Weights of a small transformer language model: MLP 256 tanh GELU.
Each number is 200 + 40 x the weight over its row's rms, rounded and kept within 0 to 999. Layers, rows and columns count from 0. The size before them is the row's rms in percent of the matrix's.

# layer 7 attention query, 64x64, rms 0.124, rows 0-50, columns 0-63
089,192,213,205,217,173,190,239,147,248,200,189,221,203,221,234,151,179,160,153,216,163,157,207,199,216,230,204,143,240,243,219,251,194,282,114,188,223,293,208,201,184,201,115,234,197,176,243,226,181,256,228,135,214,304,167,186,147,179,180,244,160,139,236,252
130,127,242,193,240,146,211,277,131,174,208,205,189,188,159,201,209,130,117,174,224,176,214,226,150,233,227,159,250,230,189,166,230,237,200,200,236,213,238,209,184,194,169,246,274,142,232,203,160,203,159,123,234,270,250,166,157,220,152,265,209,204,222,265,171
092,209,240,138,134,226,150,168,308,170,226,179,188,246,130,245,236,232,137,215,161,228,186,195,262,159,170,244,218,158,241,164,190,208,282,210,171,198,235,229,202,234,240,196,202,172,200,143,208,224,188,149,203,197,196,267,192,101,223,150,262,203,196,172,172
143,220,108,196,204,172,208,192,228,192,197,172,207,167,223,179,278,231,267,195,183,182,195,234,215,143,250,282,224,230,215,218,166,185,211,167,177,170,161,223,157,189,280,193,152,267,193,220,205,216,204,276,153,174,235,236,234,144,208,115,222,233,140,96,188
096,229,254,225,307,249,233,209,176,138,154,165,198,215,248,225,138,210,197,206,197,193,167,194,146,166,260,238,180,175,282,162,227,165,107,218,213,108,185,195,172,251,236,197,209,170,264,198,204,193,177,261,242,186,184,268,209,181,226,225,190,213,229,135,175
103,225,198,194,132,208,224,183,254,210,236,197,154,234,180,172,228,276,166,157,131,185,231,208,290,141,197,262,194,152,282,159,207,211,263,126,214,217,188,223,192,257,213,199,151,190,172,239,239,241,214,174,196,147,222,227,266,167,191,185,111,219,150,166,170
095,197,177,229,256,216,185,228,201,186,184,151,128,203,266,129,192,268,176,174,135,203,150,194,221,210,256,95,224,198,208,228,193,165,214,220,120,174,238,234,164,206,207,234,196,190,244,193,117,200,173,190,162,231,247,223,194,219,211,158,277,132,286,227,202
094,187,183,231,148,236,194,209,188,191,283,276,258,149,223,188,221,278,212,252,253,249,136,205,255,134,189,109,208,161,177,161,156,190,181,186,118,207,190,208,264,230,209,227,195,221,168,157,220,188,215,244,178,214,254,205,194,194,241,153,205,203,212,227,103
108,198,135,157,239,242,185,182,160,207,182,237,244,155,206,161,204,146,174,256,123,165,165,182,124,193,177,192,213,247,161,223,169,272,214,258,260,239,255,218,132,241,141,224,277,171,236,222,192,216,199,147,180,203,205,206,159,245,171,140,184,279,194,242,211
104,185,195,139,152,225,201,234,231,212,271,140,219,260,200,217,241,198,238,181,284,258,256,221,229,178,175,229,218,143,165,214,221,218,169,138,295,107,194,216,180,237,203,172,173,201,233,204,180,219,203,216,178,172,267,280,228,188,211,160,166,117,175,155,173
116,99,317,172,231,182,170,210,176,148,169,198,260,181,171,122,176,203,176,138,234,230,224,193,161,283,192,252,234,223,172,200,245,243,187,241,217,272,208,179,235,162,178,237,266,149,171,156,159,209,223,177,209,234,190,210,165,198,199,239,188,166,167,243,243
111,140,220,142,234,245,231,154,208,189,126,147,198,134,226,251,191,141,214,204,229,181,175,195,177,245,222,207,127,154,191,143,170,155,202,305,231,217,254,235,251,200,128,219,179,237,262,185,168,235,228,160,221,212,193,199,160,205,145,207,157,239,245,215,265
089,186,209,193,249,152,191,243,189,149,159,173,225,200,161,221,170,179,126,210,217,197,237,224,172,197,173,201,168,248,281,208,201,190,232,157,230,172,258,266,195,200,227,216,269,176,170,226,307,234,184,144,86,185,166,115,234,217,188,220,273,173,223,175,194
141,186,247,136,215,208,184,222,208,204,200,147,239,223,202,237,143,195,204,207,273,192,215,204,206,265,185,146,170,204,170,230,232,102,213,224,168,225,239,139,292,118,153,210,261,215,215,195,180,228,203,152,152,253,205,174,165,227,113,211,182,158,231,249,271
098,283,242,139,150,223,129,198,200,199,303,206,174,203,151,196,235,258,189,208,168,172,214,154,203,246,192,203,256,182,252,241,272,233,189,148,206,205,155,204,218,190,263,124,178,184,175,187,158,199,208,234,179,275,185,223,195,153,193,199,171,227,250,117,141
113,221,225,210,286,154,153,225,162,171,245,203,150,175,145,209,171,139,223,267,214,179,206,159,141,215,205,120,222,188,202,256,157,167,173,255,237,166,215,199,267,181,186,206,207,147,251,259,167,183,227,170,249,286,202,197,150,183,194,227,229,161,228,278,257
083,318,125,272,152,255,176,265,217,184,239,236,198,165,231,211,187,159,249,219,215,237,188,144,191,217,250,231,185,204,158,264,115,183,200,202,165,164,176,209,209,189,223,196,203,205,246,205,200,146,164,174,195,130,191,261,217,166,223,195,165,259,255,134,166
099,210,217,168,224,222,200,165,217,192,237,145,219,197,110,204,204,208,196,129,240,190,142,207,231,167,174,118,256,185,150,244,167,232,171,205,102,177,183,258,143,188,187,191,205,202,178,226,200,242,95,211,220,274,213,143,221,290,184,198,257,233,191,217,221
098,166,213,181,214,78,257,226,180,217,254,170,221,168,212,136,163,191,168,175,170,120,167,228,151,219,199,210,161,174,218,183,211,186,209,264,241,234,157,124,287,154,237,211,224,178,218,188,232,229,210,198,143,201,197,179,174,295,124,201,224,227,194,223,250
091,152,197,151,184,165,174,259,168,175,179,181,209,199,187,184,223,171,210,170,266,222,213,279,168,223,266,183,151,237,237,217,267,271,179,177,156,276,190,166,195,245,275,269,218,183,229,131,288,214,225,184,201,131,236,160,187,180,219,242,205,209,145,146,183
107,178,181,250,175,191,183,119,254,276,178,236,182,252,192,211,218,215,299,154,279,184,235,183,226,122,116,208,253,126,197,231,193,186,167,170,216,158,215,206,182,220,189,160,168,191,145,149,228,235,186,263,214,175,229,206,187,220,173,153,274,204,255,179,202
087,263,185,241,149,182,254,134,267,223,187,176,193,230,163,183,155,147,235,190,213,205,218,173,244,141,200,228,247,126,264,206,125,123,249,174,185,155,199,224,209,216,214,208,273,211,198,190,219,182,203,230,236,241,135,234,155,146,166,201,282,195,261,161,228
107,191,165,171,131,179,263,190,254,226,205,128,149,212,143,89,150,184,207,280,176,227,270,193,184,159,196,243,219,200,134,225,226,222,184,100,217,194,171,210,194,185,237,212,193,271,239,239,251,223,162,206,189,131,211,150,199,156,206,229,179,197,191,205,163
111,204,185,168,197,219,239,184,177,192,256,245,117,169,164,214,207,192,206,197,290,197,286,234,212,191,214,172,196,132,227,162,217,241,134,163,128,224,255,253,190,218,228,240,171,207,209,256,161,183,201,271,104,240,168,245,165,146,236,170,161,229,193,147,225
104,252,172,205,228,187,275,175,173,197,181,175,178,209,217,167,126,174,203,167,277,276,192,215,193,230,253,188,168,209,109,141,193,180,170,183,144,254,217,196,234,254,172,241,222,159,265,140,134,176,214,155,199,193,207,174,213,249,209,224,167,156,158,259,291
122,223,107,256,199,198,175,227,223,222,239,198,165,194,243,255,184,225,282,178,269,244,172,210,193,185,223,190,241,206,159,226,160,140,238,211,127,167,195,244,188,246,202,152,109,169,188,214,189,216,163,177,150,154,150,251,263,145,265,182,213,210,148,156,238
118,255,199,198,101,196,200,196,250,205,208,213,219,242,262,145,229,200,225,171,236,253,138,145,211,173,172,255,182,166,223,141,181,251,218,152,231,141,178,165,208,220,212,210,134,204,159,156,177,171,230,222,174,100,179,235,252,171,307,196,221,259,195,205,212
109,330,140,208,236,223,127,148,248,219,170,181,229,163,145,235,192,175,237,142,200,254,243,140,250,157,174,222,186,131,214,272,237,181,204,198,199,179,213,165,216,296,175,240,173,183,170,227,228,229,198,236,237,158,171,233,200,182,225,178,146,184,229,175,213
099,204,209,192,186,153,156,211,158,104,238,138,150,223,261,173,171,151,328,186,246,146,243,191,173,235,198,199,179,198,277,224,207,180,267,194,196,229,239,206,223,227,193,162,275,225,229,172,183,202,212,211,210,238,236,223,168,208,212,254,156,164,155,240,127
134,196,260,247,271,183,217,214,171,187,183,149,221,135,243,175,201,178,224,180,197,192,189,245,189,225,208,99,223,239,202,166,144,150,144,244,263,235,207,222,190,132,152,219,194,165,209,169,161,183,203,110,235,267,172,140,180,230,201,201,195,203,233,312,223
099,212,185,192,182,193,201,163,225,229,183,188,231,209,181,191,258,218,213,245,216,202,137,209,218,169,195,296,162,216,189,217,256,226,249,195,172,188,209,118,210,186,173,225,85,199,156,202,225,284,163,236,169,169,273,186,185,186,242,195,203,280,124,156,105
137,237,162,234,145,231,289,187,272,218,187,236,205,260,255,209,228,173,216,206,119,227,217,201,236,166,202,267,209,210,196,234,230,182,193,137,192,189,186,224,150,301,187,197,148,204,139,195,195,161,229,229,130,172,153,233,196,221,260,143,170,221,224,109,203
084,238,205,170,105,218,217,170,280,204,207,198,289,282,172,186,174,188,193,228,174,219,208,158,216,164,113,245,178,141,192,237,241,210,227,222,205,246,206,129,233,216,238,174,96,175,110,177,159,198,199,202,224,191,224,214,181,226,242,202,261,159,201,169,185
088,225,181,147,205,216,194,224,221,230,159,212,267,183,225,224,195,239,230,134,185,221,166,208,212,215,204,202,183,214,137,305,160,152,189,215,211,146,196,174,154,166,181,220,209,252,152,113,165,274,172,163,218,164,116,242,188,249,222,200,241,165,316,181,188
085,218,131,257,227,146,196,226,259,156,182,208,212,199,199,179,235,239,196,174,202,231,148,232,228,152,221,177,165,211,228,228,161,179,193,193,134,205,281,215,155,206,295,216,257,210,222,162,165,231,134,258,160,164,152,207,200,207,219,155,235,83,162,134,191
095,274,184,211,231,254,248,215,194,239,225,223,184,191,211,218,257,252,292,200,130,204,184,175,244,249,194,194,215,172,170,207,149,119,215,192,200,89,166,263,140,218,157,164,131,222,221,238,219,218,194,208,198,185,161,242,261,155,178,184,170,241,258,200,155
091,233,225,124,154,209,171,268,214,208,210,202,231,236,253,147,207,154,160,189,163,166,106,197,217,151,245,268,187,243,266,142,272,236,194,213,216,216,161,197,141,242,190,216,190,152,202,241,251,162,198,125,181,235,199,163,202,222,177,159,204,234,112,182,242
074,161,165,280,225,177,228,148,218,157,222,224,157,237,243,132,227,256,179,175,238,170,178,271,180,212,184,145,229,203,154,251,156,122,232,237,122,209,195,141,169,152,219,182,255,203,184,196,197,190,172,259,164,169,172,242,199,216,156,160,263,136,270,189,186
083,128,222,209,287,168,257,161,259,137,199,223,151,233,167,224,242,147,170,285,198,191,266,176,197,207,112,154,151,258,147,185,236,219,182,234,190,242,199,160,231,138,239,228,275,134,208,142,185,210,225,184,187,198,169,210,202,199,180,176,166,221,191,160,202
081,156,287,103,162,192,238,237,179,163,178,180,207,211,199,271,222,149,217,248,146,197,176,139,226,189,179,264,205,253,196,148,288,198,187,202,235,157,176,127,222,167,104,207,247,216,217,245,200,226,217,192,203,134,186,212,225,197,159,226,174,225,201,255,158
092,153,180,180,198,197,224,242,128,177,236,225,199,300,180,167,283,155,169,243,211,186,213,142,192,147,210,187,210,217,248,218,190,209,203,198,179,210,302,179,190,213,228,196,255,182,184,204,199,205,191,246,120,169,232,83,206,142,241,227,228,169,171,252,131
094,148,253,173,264,160,177,197,248,183,159,180,147,240,203,227,161,144,187,218,261,148,146,264,200,250,186,134,133,232,193,170,219,212,182,193,238,262,202,189,183,156,197,214,291,163,274,166,159,239,255,170,190,232,167,172,184,264,177,251,231,186,150,171,229
103,185,209,148,230,166,216,244,184,157,214,128,217,185,253,286,226,167,272,222,183,168,190,169,161,129,242,208,189,211,251,201,198,233,192,206,151,206,262,224,249,161,217,238,285,163,240,224,239,193,201,245,176,251,236,180,186,160,166,224,139,130,113,181,145
094,203,181,208,161,225,195,214,233,164,244,92,221,257,117,215,175,237,212,187,237,208,196,177,232,133,226,214,197,203,253,279,155,194,196,138,207,158,246,198,250,208,298,163,177,226,152,178,233,192,138,244,202,145,243,236,222,157,261,170,235,148,177,177,173
088,158,243,240,258,176,224,220,114,152,158,186,189,200,196,265,231,218,212,227,221,178,216,222,207,198,201,103,186,275,212,145,149,237,156,194,187,206,267,266,168,190,191,268,205,191,270,150,188,222,214,154,176,221,235,140,223,251,274,233,209,142,169,252,207
078,173,155,250,262,234,187,209,210,140,222,159,173,146,171,170,174,196,233,244,158,212,191,218,121,216,199,97,235,265,170,216,142,250,175,191,210,242,189,258,212,163,233,173,278,148,205,207,269,130,209,208,235,267,183,261,194,184,218,162,157,179,206,178,252
077,268,161,260,190,180,208,284,159,211,134,240,177,157,204,186,155,138,171,253,203,230,159,177,182,225,235,267,232,210,222,149,141,174,208,183,270,187,181,231,213,195,131,172,264,195,252,246,159,234,186,156,210,192,170,251,194,214,152,231,125,211,191,268,148
079,283,205,254,200,202,202,292,139,266,254,197,150,215,152,214,209,227,201,258,233,142,204,174,227,239,219,198,154,190,226,160,173,147,232,138,216,179,231,243,194,199,150,174,176,169,243,214,170,262,222,215,207,235,184,184,194,155,165,231,151,198,177,285,95
092,142,248,142,202,155,188,163,209,213,205,252,204,199,165,238,188,216,144,162,184,195,218,203,152,212,175,173,180,255,210,205,223,209,213,231,183,296,272,165,198,163,205,239,236,209,133,112,143,247,279,216,216,255,227,126,117,226,182,214,259,165,148,218,201
146,302,203,209,171,210,211,228,244,262,180,225,175,214,201,265,212,232,261,174,160,221,188,231,225,117,239,260,157,191,195,185,240,212,177,138,189,184,194,284,155,193,250,209,92,211,198,203,206,198,173,207,185,167,168,226,219,171,269,143,156,234,225,113,183
079,200,199,263,215,172,247,160,268,114,257,95,210,182,184,211,174,243,238,226,297,160,228,180,182,205,128,200,177,184,260,186,194,169,221,181,189,225,211,187,238,193,243,196,181,165,243,210,260,160,123,255,195,217,243,203,257,139,173,177,200,175,217,156,152